config = dict(
    n_layer=15,
    d_model=160,
    n_head=10,
    n_kv_head=10,
    head_dim=32,
    d_mlp=1280,
    vocab_size=3179,
    activation='tanh_gelu',
    norm='layernorm',
    norm_place='pre',
    norm_eps=1e-05,
    positions='learned',
    qk_norm=False,
    attn_scale=0.177,
    bias='all',
    tie_embeddings=True,
    parallel_block=False,
    init='normal',
    init_std_qkv=0.0418,
    init_std_o=0.0,
    init_std_up=0.0418,
    init_std_down=0.0,
    optimizer='adam_variant',
    lr=0.00199,
    lr_mult_qkv=0.4,
    lr_mult_o=1.59,
    beta1=0.9,
    lr_head=0.00562,
    grad_clip=0.5,
    warmup_steps=458,
    schedule='wsd',
    decay_fraction=0.63,
    decay_shape='linear',
    final_lr_fraction=0.0,
    batch_tokens=32768,
    seq_len=1024,
    doc_mask=True,
    train_tokens=220800000,
    steps=6739,
    dataset='wikipedia_en',
)
Each number is 128 + 32 x the weight over its row's rms, rounded and kept within 0 to 255. Layers, rows and columns count from 0. Numbers have three digits each. The size before them is the row's rms in percent of the matrix's.

# down: layer 11 MLP down (transposed), 1280x160, rms 0.0929, rows 797-976, columns 64-95
# up: layer 11 MLP up, 1280x160, rms 0.0913, rows 798-977, columns 64-95
down797 109:083102121168137076161131146151154114100152142172075133107212094109117119150112120102097186090111
up798 084:119149189130123122126122086149134096137129141113197104107110134125112151165108112123118155147111
down798 083:143106104163186129151069151108107152126178101142110138132146118093081113123106144139147115160186
up799 087:120080124102098146166178158108157139168132139126169113104123106104158094092171064141091125082080
down799 087:085158137204169163112127128118181137058095103190128112191164145100101127163166109151159103094099
up800 113:127123119142159127131124140176112111142124131103141130109076129120109098185145090116126097135139
down800 096:124137144152127135126165124140133007115106118130134133150119137087121121094045120128085193126133
up801 101:180085111130106173125130132094178130122106109136141097154112112089159146164119106113090104150160
down801 108:161113089150148120125142168071081103143109148091165140072190189125121082093178111126127094114211
up802 102:161065095106126097116088114118129110137111168099155074102146130148195134078170132208109160116129
down802 101:079134111142107095127181130125126153122112114103176079123090145152162144067068105067141095108114
up803 073:149205072109151060103067086147102120148114143105137144112155128118091157093118137166129130136146
down803 066:126115105137115149159073130118133142145132106111100164116134103168158098149111146124122112137084
up804 081:164075147115161150096151107107101107162133150096163154038124153140101113166124140144106089159125
down804 076:176113200123129136120125172111153180093134110119129120166108115179151100117111130139117117092128
up805 107:152076119169122149187124179049141096117097153089097116173112100034175124193159093112118127186115
down805 104:126193190090106088134186108139158178138108117164124094127127173128127116094134181114185070070161
up806 106:161126107112123112100153173118095119195122149189168101123157163111125126076124117104115134047185
down806 103:122100176133077128104140110160103047144133122142197079092140131153143120133120151089086115174139
up807 109:138130159098116106155173155170087145103162125105130160132164151076108093166202121087127128099147
down807 108:075189063110191101135075133177126169128120121085126062104145130093164114153132158109132111133175
up808 093:137148158098076110166101178129125041147119108131130081143152186134146116156120121054131163195105
down808 096:077124155106141128139130136118137112161086121104151108147160193149092123095168097095131150135147
up809 097:176101166132102118128122120089086101153139115138069099120082111167116079108098160190089126129101
down809 095:154148132154138116152114160136125089098147177123151128125059173107116192127076164122126153134114
up810 102:162124137138129132152137126109054083128126172162146067166114136096113106105151131106113140131129
down810 114:146101098095121198139201107098165163132114131112165187155176062137161183111125145144164118079122
up811 076:147126087098109115147124181150071085113173096097097128138069141134105152087135117183108127126113
down811 073:152103161112126113154121141097176213120143146172107123147123116169190147134112116117078101074165
up812 097:139135117124168080077131150142076137168100150126122144184140201137177116124116169115091159123150
down812 089:064146128118116134153106118101167131075150143092141118139156094172106080123119104120157149177103
up813 091:120116098160136109078109117159109125150143155141087086158143140095132140129147122148085163135127
down813 083:121094108136126129114092137114163123140100143146154151130149138120106149072109144098110124049139
up814 099:112160169121139134167142146101103134198109193108119139153070056118100072138109105156088102154152
down814 106:170102165171070072100111126084098145152107242160181152142097151180137148119076159098188153139165
up815 106:084108130146079119127147098169112119167105153099134102183142103106134102135080087099123100112143
down815 111:188113167132091106135083113199143146119127066121106117147135110084097139160132145117170134091183
up816 106:106114120109120121111118066129098173185114156113057121132080156070132111121140159104095155186151
down816 108:175075179116133125142080121093127114126109092150153165195164108139087149122144142141106114150151
up817 108:139149103124188055135169169120118154095094147112060094094135129138169129103139199090137145088178
down817 098:051082151098161148144166127139143169152161138088102114098124108152082129061098065116148099131136
up818 099:176095159111135090164063111133186122198097149083139151171160129087113078180173090187095132138132
down818 103:192163127169165158101169136117108121166170159112148107129125151100094137130165133118191128150106
up819 105:133136141099144089088164157109173084145094110160120111186147111089133125147123110153126173096127
down819 108:098163134142113141128129072153151134053129101129155171122119129100100105100131180120125102126162
up820 094:143098151128149078093099135076124154108116144112104142151145085121123116142124104156139123075075
down820 096:147146104100129083047171126139176117152080104127124127078125108086085119100121100079175154129144
up821 096:152144167123139072140166128080099071160147118156149126150137165080141132128159111170089116125095
down821 094:133157138159134127075062182168117163121084091176116155079133133171090178173189075137073155124139
up822 107:124097094149108137129124129134077076214187117110135110131127186131149116129115115091138186198123
down822 078:116165125148154114137149127107087090145115131126113134164153108129079111105152154126096127163121
up823 105:127160154138083100134162103067196136163114135112113128174151143116102101153161117120107153139159
down823 104:166117090135086136194171139137066134117119082179130164141092132101130148116153142180184123117084
up824 102:129077086117129126109132170103151074136123148104137107160165118112161134112062086132124162103159
down824 110:158182167129150142141075133143175074111055066178106104177081150122149107121173117162182157142139
up825 104:141130121103122107114122153091162128083107083154094116101122125095132097071140126113086140122109
down825 113:119135085144117123122039169170112109166132136121168089128084122103090140104106139156085110179101
up826 098:160167061095129089130128102126112195140161177087106094132191201144141081141198104183082147142175
down826 100:051133163120110192143162124182132117117116110160058100088158096125136106136136143117168100173107
up827 104:172126134140129110139131095085084140165130146096156137088152140112192101108125124178097110095076
down827 103:095100069115119185144076146127147073124138202156139142085147161120138095121158148145139101133084
up828 100:170156205109141108074099083132103124111146163145156155142131169101148174146108126158129170161148
down828 102:156080117120106105163127104103130093122110089148153152112153134191116088164136189154125074130132
up829 098:127129133086107165121062103056135132151116158072197116092152109089110105175109119108086165164134
down829 094:137112130122091130141140110194161089132133109120121180124163148157151147121101112148055079129153
up830 111:094115095107117080110159142036157146131150147094121123175159179127208159083185097154180107135151
down830 114:135146157116152098129052157095117128118081107104170132143169198067184089150165143104107136146103
up831 100:161074123123096166185173152115134130109129100114156164145115125135112062090084142180144117101069
down831 094:164130089138119142086090097119099165148114109137100130143130168123128119150130101120150159089172
up832 109:122177071082096105200176118124096113125133102147144138154091130148136087120105118173132145108129
down832 110:091129168111093080091100173058104183106094158115106124165151142196150124126175161121131119182125
up833 085:176046125111139112163113149093099070114161159141130122118100126121178139135135123138100128121145
down833 076:120150106107101202101074159183154163111136074062104143113160108100111131101118098116137118114105
up834 104:097083134110085169118142107104102097180095135118115073157174071090114145136111105121105124136097
down834 102:075092174108121122094051081139138085159116106128141175097126144126200113177067124145173140103170
up835 109:137140166137164073109169132120159136128147115130170130109184166065116097133097126096169127128167
down835 116:117126120121147099164154161175125177103181117141131076131098136138236149117087174147102104058124
up836 105:189112080147104129171173136102075111149121139163117102138082095166121100146122157204109153141125
down836 104:151112165095133143085149079110168125182159121144081215106131106088129126154098144112138155109098
up837 113:101128124106093105092090147123133134113126120111201149135202071140162119178170114108140130150109
down837 116:159102168120120160131092127085149138183205136115091176125099155133161078098082173153127131092066
up838 085:107151167146122124141149131128125067123126174117109136117083079062086125144117125155124116136195
down838 077:102140124106120149131099114083131165175118137139203103129158161190130095113121105162142104114089
up839 107:138128134100139072135167122174090144118087152142080075103213138090152145108134097128140099129181
down839 116:148142077115141126184129158104120130138113082142111170098181117110127049048124152154127133125145
up840 101:115114107149050135062145161111122106184111160093140075155142152118165100093181125140130123048195
down840 099:096118157124199162160247134112135126199127137102153115160044109158127115042169103092067123068075
up841 103:134109177124106104164093157167142106135153124126197125153184126113081110179135059111088110133127
down841 099:076077115062136121128147121133060088172168135086149186139173142122192131075121117138144152164102
up842 094:164118101089146087211137060171114154122150169073067121078159155103130115122113110127121099113146
down842 092:110185102145096130163139104119153104080076139163107124109106095147114148101156140099132156136169
up843 100:159138128128101098148160181121176095156122175115109093097130082150199117076149150160132115142127
down843 098:131143133058106112154107148134079118121149105097159124177136142183099111166149126114130146110121
up844 105:136163111159114153105120156108068093104120156110161124128172129136144150134140052110142123166153
down844 105:094089083167093094156057108194095160129149188092126073191111166132111122128134163150127086169108
up845 093:179153112106145119105124132108151150161118144111130087065184158116123064096244156152116139144102
down845 085:054121152178142132106116139091152137110184098163176183145126145171106128123124077178126128155103
up846 092:119125113140121134173144079104137162080161149106115124146203145097123151172106107144167165158114
down846 085:118056125078196142116079107089110128138129191164196063149104174120140156147112103178133086214134
up847 099:127142104102126154121128125112075133140159153086125060140123152078184112135165110147074171081131
down847 098:134097129143090152134115084072125193108142093116174164155117181167147078071120097120128137172113
up848 104:086114125156110102154128159091110122175089142098068099153163143086119156106134086126148153119132
down848 100:137112202155108091115071116122204157152125141101177122191105130159135097142110128171127070112141
up849 098:126123122126082157158127166110114127110135085109211079118128127142128124144165075164108147099113
down849 103:065094132108121159086124113120094097168164119215077201141108117140107088091105127143152153109134
up850 099:151111169104120096157207108077143096113165144056131102160123127099171078173163134138137086078079
down850 095:165106135083108112111119166134139182109069124173117151137118138135091177133132157119127155120102
up851 088:107081138113126114122148108114145137160115136097167079093157132122146083174131087104129109103137
down851 081:125113102102172123130147193137165149135089111121112135176149193164127079089201138115176078164115
up852 108:129167164114055113147108119140114073092129171123091137158135187192107087156130142079105145142152
down852 110:127188078142191116150210172123173106120137116145148131125138096103149154094171116115170126062105
up853 100:164093122095177111159095114091154107058142126152139111134161160145106117186147121149126137168132
down853 093:135134150145108113119115132129120128112116078134116196118125061204102101117154113101145124185109
up854 104:162070141147147119101136130106082139098143158116148141161110072130148101178153120086133119111140
down854 112:154073069158096130138144129103130112189122119121183122159161080082185087066135111110129158143094
up855 091:162060148142093093145136161134150136168150148169115138196140112115089140100137095115107117144071
down855 091:091123112142145175163204092119113106072170072130139138065122154072111139170170174091138140092135
up856 093:155140095142116183126177130142127117152138158088069125111169120161124096115144067137123113069108
down856 095:187064156141087130086144124140129172132143173160103101132115130112159185112098093090159115167163
up857 105:118170107109065096135106145147118105131090121109093126146119076132101089138197100142048160140148
down857 102:088147110162113152084120121197187197121103194120148098071169119167142158111158128142166144100129
up858 092:160086151113146132147136092059079110139197140150201103135102215127150107067164148140155092184118
down858 096:077203140146079119144130135153168160099068108102091138136133074128125244169123136151114142086112
up859 072:133153167158176175105093134112047098204170100153077122146078093152083157142113120157102108119136
down859 065:189143159148076170090144126129107148127119092139136129154178179142166100138138128141122118059123
up860 098:102133105151095182164144141129118163165120141134154072136135174121119131140144156141134153195159
down860 095:140124073143161117146121101137089115155160154131118147171099141140132115072170109058133097086167
up861 122:107132160130112140110162093158108126146180139139188037091138127128139113137170082142117123130068
down861 106:126147160151155147126175045143107140115085104121151061147150100105138102135180111127137106086086
up862 075:105140137144105053124118137168097142113112095082175161144077067127108098144096168197146132175141
down862 069:146094143139144136096160077144144198097136093149109110172148144171233153125104122193147068160107
up863 108:196128069150109072172068183141059148125131151108108115149166115090134119148112091124093112116116
down863 114:199149047134135139170181120123070119116131095179107159107127115134091100065130187136107104074063
up864 096:090133194083142137145099177149129118158168118118160139095092130099090120094117083161134172132136
down864 099:095128077137171105111028142140132149190033088127150085147147163126134147111124145117129183106132
up865 100:150148162103095157111121144083151095155180080153077114128113103136157087144128120090070111078074
down865 094:110094190093148179189129097130029106074127160105127090130073197120141093098170120126151108135125
up866 100:129181147087101144234164160111113100107140191106153093148189095129123102102093154147094120144143
down866 107:206115096092129153109132115160077205142115093185123108162110160138159087154122159142119116105100
up867 107:141118117130142119154129152153103150067169138139107120189166126148171086099179109180140115135094
down867 100:161089193129111147046122111129093107071115123119068092130148174103141172163119199103140120141112
up868 096:107083166093116109131099165158142079088131113139183119166170093111156145091121131135128172155167
down868 090:135087094146161120129111082176096150163088145090087073140085123130190171159101077130134138101096
up869 089:130104180108107119192133171119172094158099127175144051117142098162071102133148146103152163137174
down869 086:104119160112123070080077168137146116088150153177138110136103166132179073147102067114113103163091
up870 100:135149131135123147122140169138121080108125173138176126150169091138121113087109125143129164177163
down870 093:157135154158095151179133180119183074123142137066064126177153186128184108059139151143141094139054
up871 104:166159092091172101154090168058115142096165101099143137136116127040102120092149142125121141169132
down871 100:196097195121146127159132147161145174168115130096127070110137177075135144165104132135141100078147
up872 079:128195109131131164093089094189095094120139146093128143146126121101102183143085131140093174141136
down872 077:132101102166069125114180126082114138119137141148187130177140129205153067110125193183101092149168
up873 110:147114122100173138180136136168118122103132162129110152174120120155086146171112083118145148189155
down873 106:082120157117130108141127128083115105094122156066144145141116175141124135148040127135100123148129
up874 100:106145139152142102128157136125102036111159185089112107132125185114147116131220140118083122144192
down874 099:098150119154136145119156121129113094100147127077165142072094096131093121152171169127164125166151
up875 101:153073138145079124091139133091152165083126118086101130145205104117123111105174105122153145077088
down875 111:091183062144141136095079120138126105168192128137098139144121133097134144154211137095144118075152
up876 099:170117144166095133155098120118088146183144215139144126145059138139153136105104165166112116049091
down876 092:105135152196189126144076130126162181178141156179150123140133097164167126102126177102170108158162
up877 094:129106158073098207129168129148099186160116164076154109139115107134161108108116173168179167111148
down877 090:088165141128144146116100181178158126129159199142087092083134104146106146151125146162094139156146
up878 100:147156099112033146146100099184107179109084139077109136107121072076165156187140101118084140113153
down878 104:159092129110193149116144092071082057134169155135114101091100202135128088065197144108187121115124
up879 090:147125093114127113130135188137109114220162158138105116068127059177118107132066188149134137093075
down879 082:118164134131144124142115143150159061104112145186122123133032155131138084114124114137118106069074
up880 100:171137162086113140120153120131163164129110127149125125152148082150120110094138123160133176127124
down880 105:216137105132168122144168153134134151095079097085121165139150098125158069109134088161131092127116
up881 097:148107156077104126135107131118147063156175059112096112100125155124126110168164131146102158184097
down881 096:125159148166147149100054156075125059036134124072127143066150173109133115152173126086112103150154
up882 099:077129100128098162125131136144139103158130138112134099120139174110120086119125121097131139078165
down882 109:177172219179122122144172117107100156153116099195195163123156154155127123107171093074151105166184
up883 098:140113138116112113208160138078109111129090143126153130155128154131161106047104139180093109153128
down883 094:124116104112101146141158148121118056096085149171197142113117117123153144091143137135172118147164
up884 109:147141075128142118173123144162130140124123134115200136141184098099096160154139055134111132121122
down884 107:121116054087091198110190082146133135165086101130099118137154126112079110073155078096139156140097
up885 108:152055106162101111126154155163185144133135150134163092163148152131098134089133101128113121152145
down885 102:139096172174140116181133116114169149056129087090131078098078148132124140141129162134088086127124
up886 091:144181109109113167122100086106123094171118099091092170119116137160090104119146127121068133136037
down886 095:165134178119150093132109153182184181116143194127089141074135146078113146158102170145139101119166
up887 097:179099094112146087101125132165084134082158163139137135168145102078146055128140139165125134165161
down887 094:106099134153162110117143152214090116099137186122177054151090119144129083119139189156133112096158
up888 103:175110160150087132172123167076135166136163127084050096129151082127133071078173165158112137116153
down888 110:105157085136215149113103125107130115119136103152100097100116111135123091064170188089163110160144
up889 106:162075109109125132146163138142100079099114120101078105113132054130163083147143164141140200134105
down889 115:129163137115143116086188176092192110105177118167124130214082123108121139138115140120175107122171
up890 091:097179089152113140093154128161159100144146113143199104173102141130100067173130092098106230094178
down890 095:139145065194141086107096134162184148115072115100102070151219162117097120124177150185163150135111
up891 080:158125163144184198065108207117119128148154129141137081133079118180106127159147130139149150114110
down891 078:210136112124132125164161129140071124115144091081099059139157109148109085124179123113118090102137
up892 103:138103149140114099124172115094106059141103138150139126105158060129149131116189118167111130119169
down892 104:135132106154113107106056129157123130128144143123121121123167092098085147100103128153114134082166
up893 108:159093174158103116124104121094110127139133169092150137120132124182100121136147127198089163081086
down893 103:153110124099144130119087176101092150090175171087112090144153113115096152161129090128113119134086
up894 077:144209142176184198093119076160113116183103134077134125152131139144088160160183104120126093162103
down894 076:118093146139109175099171111151110129097104107122158161140146108114145132118095145054133108072197
up895 088:153144125139138112190110146120050101203132127133096106112123134114166113150124101192093097165163
down895 087:116165092186084137136089109098171149136160097156153114145149122185153160093109146129124095130155
up896 105:109097135130129107194085130096099154158142205104093121140138216171129072153078118147070174099152
down896 128:106139157128160144080073087149086167162148162105158160027141119143114118174076102130115139156078
up897 106:141080053111060103150169192141171104219078122113133127154168092103194128036131123129152153097128
down897 102:186091146164117102076124130094151129134136100125148130136116103190144109138110126125108158187127
up898 098:138109110123150120120157115164122148149116142070150110163183099085073139093137103151081154172088
down898 103:126133105049151136152185100083117066136134176141153127117121063145184150124111103187191158132109
up899 106:103079151153108110164112163082088055125122160127225104145145072102165119122185143165094076161125
down899 101:142099128173173110081129150128098134068083148148105128151136167138174170133134151144086127137083
up900 106:126118107076085161128111122136113104171152120063099046044174182127200110138172114114126163156153
down900 111:128131092100145151157161106120163133157094123162139152095144144111058171116142127145105088134108
up901 097:111095147103148189173125134118115149078129107142065117151129131052134179203154137145088090162117
down901 099:091144130121152083134089148095163179124112121122088146201160138131119092089094072092130082118203
up902 101:177119185115132081147145159083130111109165138111161141137147103150095143199110118127134137220121
down902 098:100103138147113126113165148088164066158120092105102123128101172061165187131185157134143141108093
up903 086:148196150155212139106129075120072150119124191088147124110083150136101107184108164169133161113165
down903 083:147101150128114116108156109142029171137178121117049147152164152139146104118079083133129123157121
up904 111:131106156132101132160152106154151138115186165106110069128128093111122132103138100154134101199117
down904 109:129058142116144111124112116079094107082183163107114132111105181164116112144135165100091142137135
up905 101:102139139141182157122186194136052095162156176109112121162183162100164142128122139136158119124141
down905 101:117128102118106166122205154097177185089145082140155106152069118139190103112117138124143134119128
up906 099:085148170142095093157166143068117149124129161117182104134184124133129137079153111180089133177156
down906 107:116120151175181077118232188128142124181159085122125129154172135096095063099083079109159143155134
up907 098:143085056110156140178128095124135149095167141091129137084163129151080080191088129120091179113170
down907 096:113091081125153118176112087191142144152155083153122111134154177099110231137138156162086110134127
up908 102:095112127127125132105145135178175142121103151137119133142174134117136092085142099070137155134130
down908 106:162139114143073098076141174073102130107131123082106194117208146117146065138128115124116144174108
up909 101:062104166153122100176138119124162104133161106138115113112119131139103126161113117133110155118111
down909 099:106174121129126116132103146143082134157152130155102135148185141161102129094197143105151127109152
up910 094:177175073090097111109095130157078110124156130086168128067202147133129128166133155163123128152161
down910 096:139159167149154171114055169151127130160125106158145085071147112117087162152085127083109135106145
up911 103:121089080157087145131130106104150171120171166108167140131158129155052156104152135166170148182185
down911 099:155130153108106128155122086103135092062098125072118157141103088160172154081148080142111129164154
up912 091:154097087085144117111148109143116115147109139128120119145169087116167067178152147149101128194117
down912 081:100049075132120139138124121152090135085158095130098128193126181144136192174082116116142081121139
up913 090:150139230089125097178120114094143128144088106121131138156083153113160129166098141088131085155153
down913 086:109146207051110104155172071109140173170109124150129099132148130124128118168154106061105119092077
up914 104:116134153102139104101122110148086133148163115150120084067134166124126117108113123125161129088111
down914 117:080103113164134116143160103108138112147176121125145134115125105083149092100122140135113086143059
up915 099:128140147097142152177153146089066115161118096082137099123104174188178074145159117181129163153140
down915 100:084059155159080088146166086097108155152165133107155168159128136133153152162111126095151085121079
up916 107:145140144137090113099168167143124102158133169120120104165139153117143126089129134122074135142116
down916 107:127202146170120111086138140158170132150091113088193110115096139107055098144202107069153135093123
up917 101:095118144087192134163114112102103078147117175079080118139130133137126135141086121160095087194166
down917 106:129127144132130132150144115136116225104096107119156124155125099133130113072049090122136125135139
up918 110:145153131102141128208133133178103111131107116120097114092129176129191069118124111159076113075101
down918 112:096169172082185153130170106098180169146194176109154159116103159139091107075130129108132122135091
up919 115:145142185160101126140148121180176127149104139096125131093138116168097088114171076190088135100112
down919 118:179175176145125122074155078148132052173165118116103167097113086096134127092130054104184143139154
up920 094:091079147101069092226131151177159145107060162099080139156116073135108118166106139149081144097152
down920 090:172125086141120166180164108139114187166120107147106186149169124146128092092156122132181095118106
up921 093:135138158153148147127136114081095120140147183130181160126182106124109105134139159073109137083078
down921 093:078109079121120107126212138182101115177118111123180175104069144121122120131133107169121094172150
up922 102:120105133092123133133123116069115107140143119198115131151173132146101121169083128107162123134176
down922 102:038121108181119117142160066085150123140107042120184173112137145126138147151117145126136121147079
up923 094:146140185106135130129152177124091115198200184133148095142161123119147121169104136139115126130102
down923 092:135125088092133126143186060124097153138153102158124146128166155056151146039183140136118125102039
up924 101:130096113120151152128088099113102137152165181085040092154161152088090144110129112139127166195105
down924 103:125120146136121084101095190177077134144088096166138152095184101139165151191095135165115135142168
up925 098:145149117147145123070142149148134098132163098088072163164180158127130068061131119151081188148121
down925 100:170098092108105109145120129154117168071148130074096101077140117111106144123132112091119096071158
up926 108:140091115158156141113216161098145093153125126093120111167127115109142114121176080112129095112128
down926 105:095149142178138116145116152141110061167138064124102165082166112158102145142093150161137138163058
up927 115:083140171122106146121144098124132131125124124108148084135136153113143132103121103082132134139135
down927 125:121112073096128123145092095089125085111093132165113148077174172141136088076178133154137132150180
up928 097:188076141136120124128137174162131083120183176158124087131155088133171102158153107148156149128137
down928 097:079044072103135175121140027126105128083064102170136105140126121080142169082169128153148113132092
up929 109:126079129105143112061168115140121099171148147124081115140166092131121136126179132171157083065141
down929 104:127096107182130141105070132149136135159084125130146099065054135113108113150145162113105174224135
up930 109:165113146130107113181156144102106141138163124130151094167192109094132150143136145111141135185134
down930 104:137135101152090143080135085169117119121139125141125149087143140161120176131171129096159162117083
up931 109:179154178094135088152164140097125061113202134152108110145127190105160128166107151065102138098153
down931 099:135102101090173135179110076129055106054096167112109160134145085082163095155102160088183095116144
up932 105:154145190176077120071099120130109091089139157086068137132113091089134104069159085154138146120135
down932 101:174117158176102100132114142169148144166113131103155140166194173105177150092140097161077140091112
up933 101:097109161099099132070136147143095123165151070173103094114167113125129122108139127093154118145231
down933 099:158116123108134118119151130121073125172081164123131142070123145120092146098140150162120158126022
up934 109:150152145131117131148162118122119156099124148068142124087134058143146085120114123100150144128132
down934 106:135119136115093144108129127125135110115126134121165153078142129134146068065158143141123122083126
up935 108:119089160106118141155190101093144129145106150111143164177102119125101118113104134168130162155129
down935 106:128084105191107149088120185196094128096117138166087127146170189155117094131104174104138152156113
up936 106:108154072116101111084111167129091094154131120139135116178145119067083098129174113135131121148156
down936 111:149169141140064122125203169218154149153088122139124134142148169113127073051111096182132094138052
up937 094:102141154132129121110113097043098059154123157122186112132134124116123105114158109135071111162058
down937 092:132185097168142107127198133171161128142170104138112140108075113089160205137158084132170176112130
up938 114:120120092110044114147107129088069150146156151129065146121157214142134116134129108191074119108199
down938 122:116159094097179076164107121155152137099168114173120121083116106097113141102133165072124116122158
up939 094:127123111170156076159120161070101066114112153099102117130135134087127097071141125123102105127202
down939 106:143119092120120181169156077164143186167158120157157119145111115147172145145171085118154148134104
up940 105:125106129156102111120182151102145132134203147086111042161117126125191153076128147133097131132112
down940 094:220130125193130091122085161173143122105129194123106093134146131127083091086127164123131082144092
up941 096:158117169125151112173160113152162127084145146097190139167153120068166139099126087145128136144142
down941 089:125184103126095146188194111140100143079131073156133111142094173139163118193176108100140115108135
up942 097:184099169107107137134095162112134139118163179097121125190119104156188157162126072114109162185070
down942 105:112171197135110114078102124095114127078145102064133108150085168135119077086179133139168131141098
up943 104:114118071119127138084157135076112153106149080115173142157118159151158125112153118186116186169057
down943 102:108190157127072111135156116185149095120110178106122153141154127102171089159166141040089141145176
up944 099:132119082166095110141141128108149106205123125114122104151169088113093166129096137090135151140172
down944 100:118189161168094091130109115192147105114127121150171171076151104167196113105097154097116107208132
up945 106:158137140105063109137124135146141075127159146120121154167147099192135093119145137174120146135165
down945 113:119116176185126122166153148113129132148117124107102168121154151133120143147113137139127142066104
up946 083:113174136144083178165124123157133157154154150059031090093113107129174089094113125140140110116093
down946 081:110120121157138133114167070068172175162136145118114190144154136114124157109163118144131095173154
up947 113:176119123095125128097121119118144106126121158123131117143119157117175166131087142142072143113168
down947 116:129152145156127160194101095122110116105207131130173142116192081108143167118081120152163095125135
up948 090:123096111134140152128098143133173166161112138152055120142175125155122089156104128154118112155139
down948 082:142109110081133151091096160113111086141137101155102139143174146140083128149089199045189123110110
up949 090:124096132133172149169145167127126129136149147118103118077120092100107098099098143151146109069093
down949 075:130140134150079119185109146075140105070124130104159122119192134156192097089184077137151090150145
up950 104:159160114187097109099075142111144092103122124146148100155142076085153101135155084143106106133151
down950 113:056112148087187105129161114143141151186125140122135135136130122169108109088140185136151154156151
up951 103:118089182123161040133137162165093101133134132098146119159162142118158147178119067130106122140081
down951 101:156143127193182161137119182119122133068146155168085125121093139145077048116154162132102143143120
up952 102:115115127099119128172167138051134103156139082138184103103076161101175084098119138106109154110108
down952 101:173160155141097158079157094146085064084122105108146152197144152105104080073164100119139132118117
up953 110:124059160089105147100151181149134130112149104141155115112115124114130096067134110119115120163103
down953 111:149123142122150097166138088147105053100135121093070095171152092134096197152161143135046110149199
up954 099:147139046186168113114155132157123158119122192113102091056151108085137122104198146129146139162111
down954 092:116090134153194137114101116143130104156114104080079162110124182138137142118120123103134141098156
up955 099:115142110115106146087138128107128114128127138070115094091176130092193113116166105114129166111110
down955 102:071073087102131103080114138097134145098134122103149131131095137147075150116116153144160118095146
up956 117:123092160085045147172173126126088174138127130079148131130061102163173122125147114166158139099061
down956 115:180121127106132138137071065086173135151127089151188075159083140093113121095094066126142069066104
up957 077:125096144123132188123114137154165058152119139135176171100126070138119132163120131145141135160134
down957 079:159133141117057150109107154098185130117120126093154132162180120149186097104115132195144084089178
up958 090:157117162151131058129100155103137075116164100184165060156117145107202113123143104093092119105091
down958 097:130186117141128146075152132154173189177140049111185170119113091115085167160130178121185167135117
up959 119:154104127109149135180120114136107103123142163087110126185171107109204102126145119175145158133135
down959 124:086106140159124099131210120122083114158116085154124199144138103147114141120177110133147124109121
up960 101:131094106137093111056123169131082117112210177188119106152112094121163093171133107064092090133136
down960 098:110057157110143139177194178124149178067130066165158150114167117085115077153096108172151131110152
up961 106:079130132112143135144145135113146096161145167141076098171108155104134134190105147123099137142133
down961 110:102116147147113086078072135127111087147145153097162117088152138090126047115118108152138140098151
up962 105:190100101152117139154127191175112106206072160053090094116152090113120153156164119148138166148138
down962 116:092129076098219178131078110079148146148191115130102182129091154133143058126105172076090133129205
up963 105:130162109140127146159155095140153114124044182108122127158187115166128088139148123179077162136170
down963 111:131089117151083120132186190141114104106154140103134165091100097197103162106090094116146095137052
up964 097:134177158091091103122125115136092123102142145142130124169139187104132107194158099087095144113153
down964 091:145113149135142150082152100140087170156108123163123125079158119109157128108175144079137134136105
up965 097:135162182098107134135159082048120159096144162087081119131099128104167140170139089108143142082130
down965 094:116139139137097175089107165151087103102073137066113122159152179119105118111085122161129127144097
up966 099:087127136163078117116142139098090146137199117115110101167129125105127114110089122166111100165110
down966 097:110146150178134098094181160182160129125170150138123097117093174090151142122146180082094125144087
up967 077:124065128163089111163147144052126147152133166152109089174139189099135092132147121100119112154096
down967 072:176117152197082109126177117158129082125175127146164150134176127141151107156174148138154106108137
up968 097:126121151144048103121108141093118135130106106119126148163133172111147086115138103103129190195183
down968 097:172125133157111146130101144101122138100094135137046120121185130162122132159175146068113116109101
up969 105:136049163170143110146094165146151145133125152096104094149137127095155127124178103153144115234083
down969 100:163068094129121065080117055168121098120145116157158152171088178132096133155138174123106142072117
up970 105:184172140107073144144157111138083157127141129101161152122177105139103130105142123157151127181143
down970 103:125140101115136104144162154104114131131111081079116162161158072112156136147122112141170070093102
up971 097:158184056117095139113159133174132154152128132037085170097147090085144090065142150133084109141129
down971 100:077131205126133171114076136135089202121118059141142133126112134134128134166155116124118136173207
up972 108:122074143099148164129167118095112120149136112118162087116098151083119131137147137132162125173117
down972 103:117179128098123108155172070052165110118108094118119160111116124147129128101142164143156162112105
up973 088:116161132158129114118177141096073133191173135116159122059126079097141138071167098181154097148084
down973 083:074127101088168079129138102150082107108135143118101138196139131150131107116136196077127124146110
up974 116:138080116155118085088148190095125104154105146146127101192143130077156099090144129116091181119133
down974 121:060122148126138146123137132145123128077088073197160125123163171156142146103147143097099103150179
up975 090:169174097131153148107163119145112093168111122128199092037105111127142127150142151157098135118144
down975 083:158131168106084120136111058153097156121077118104141126189102191111157054105114101115136106135088
up976 076:124108127085135130140134097193135177143131154136110124129107116094135123154117163179103192139144
down976 074:144131137117104133135183129108178132149093089166115102155164110191143103133146152130111093135161
up977 082:134132129123077092161104122143133064164183197147123124068164168117138112177110087116101151138100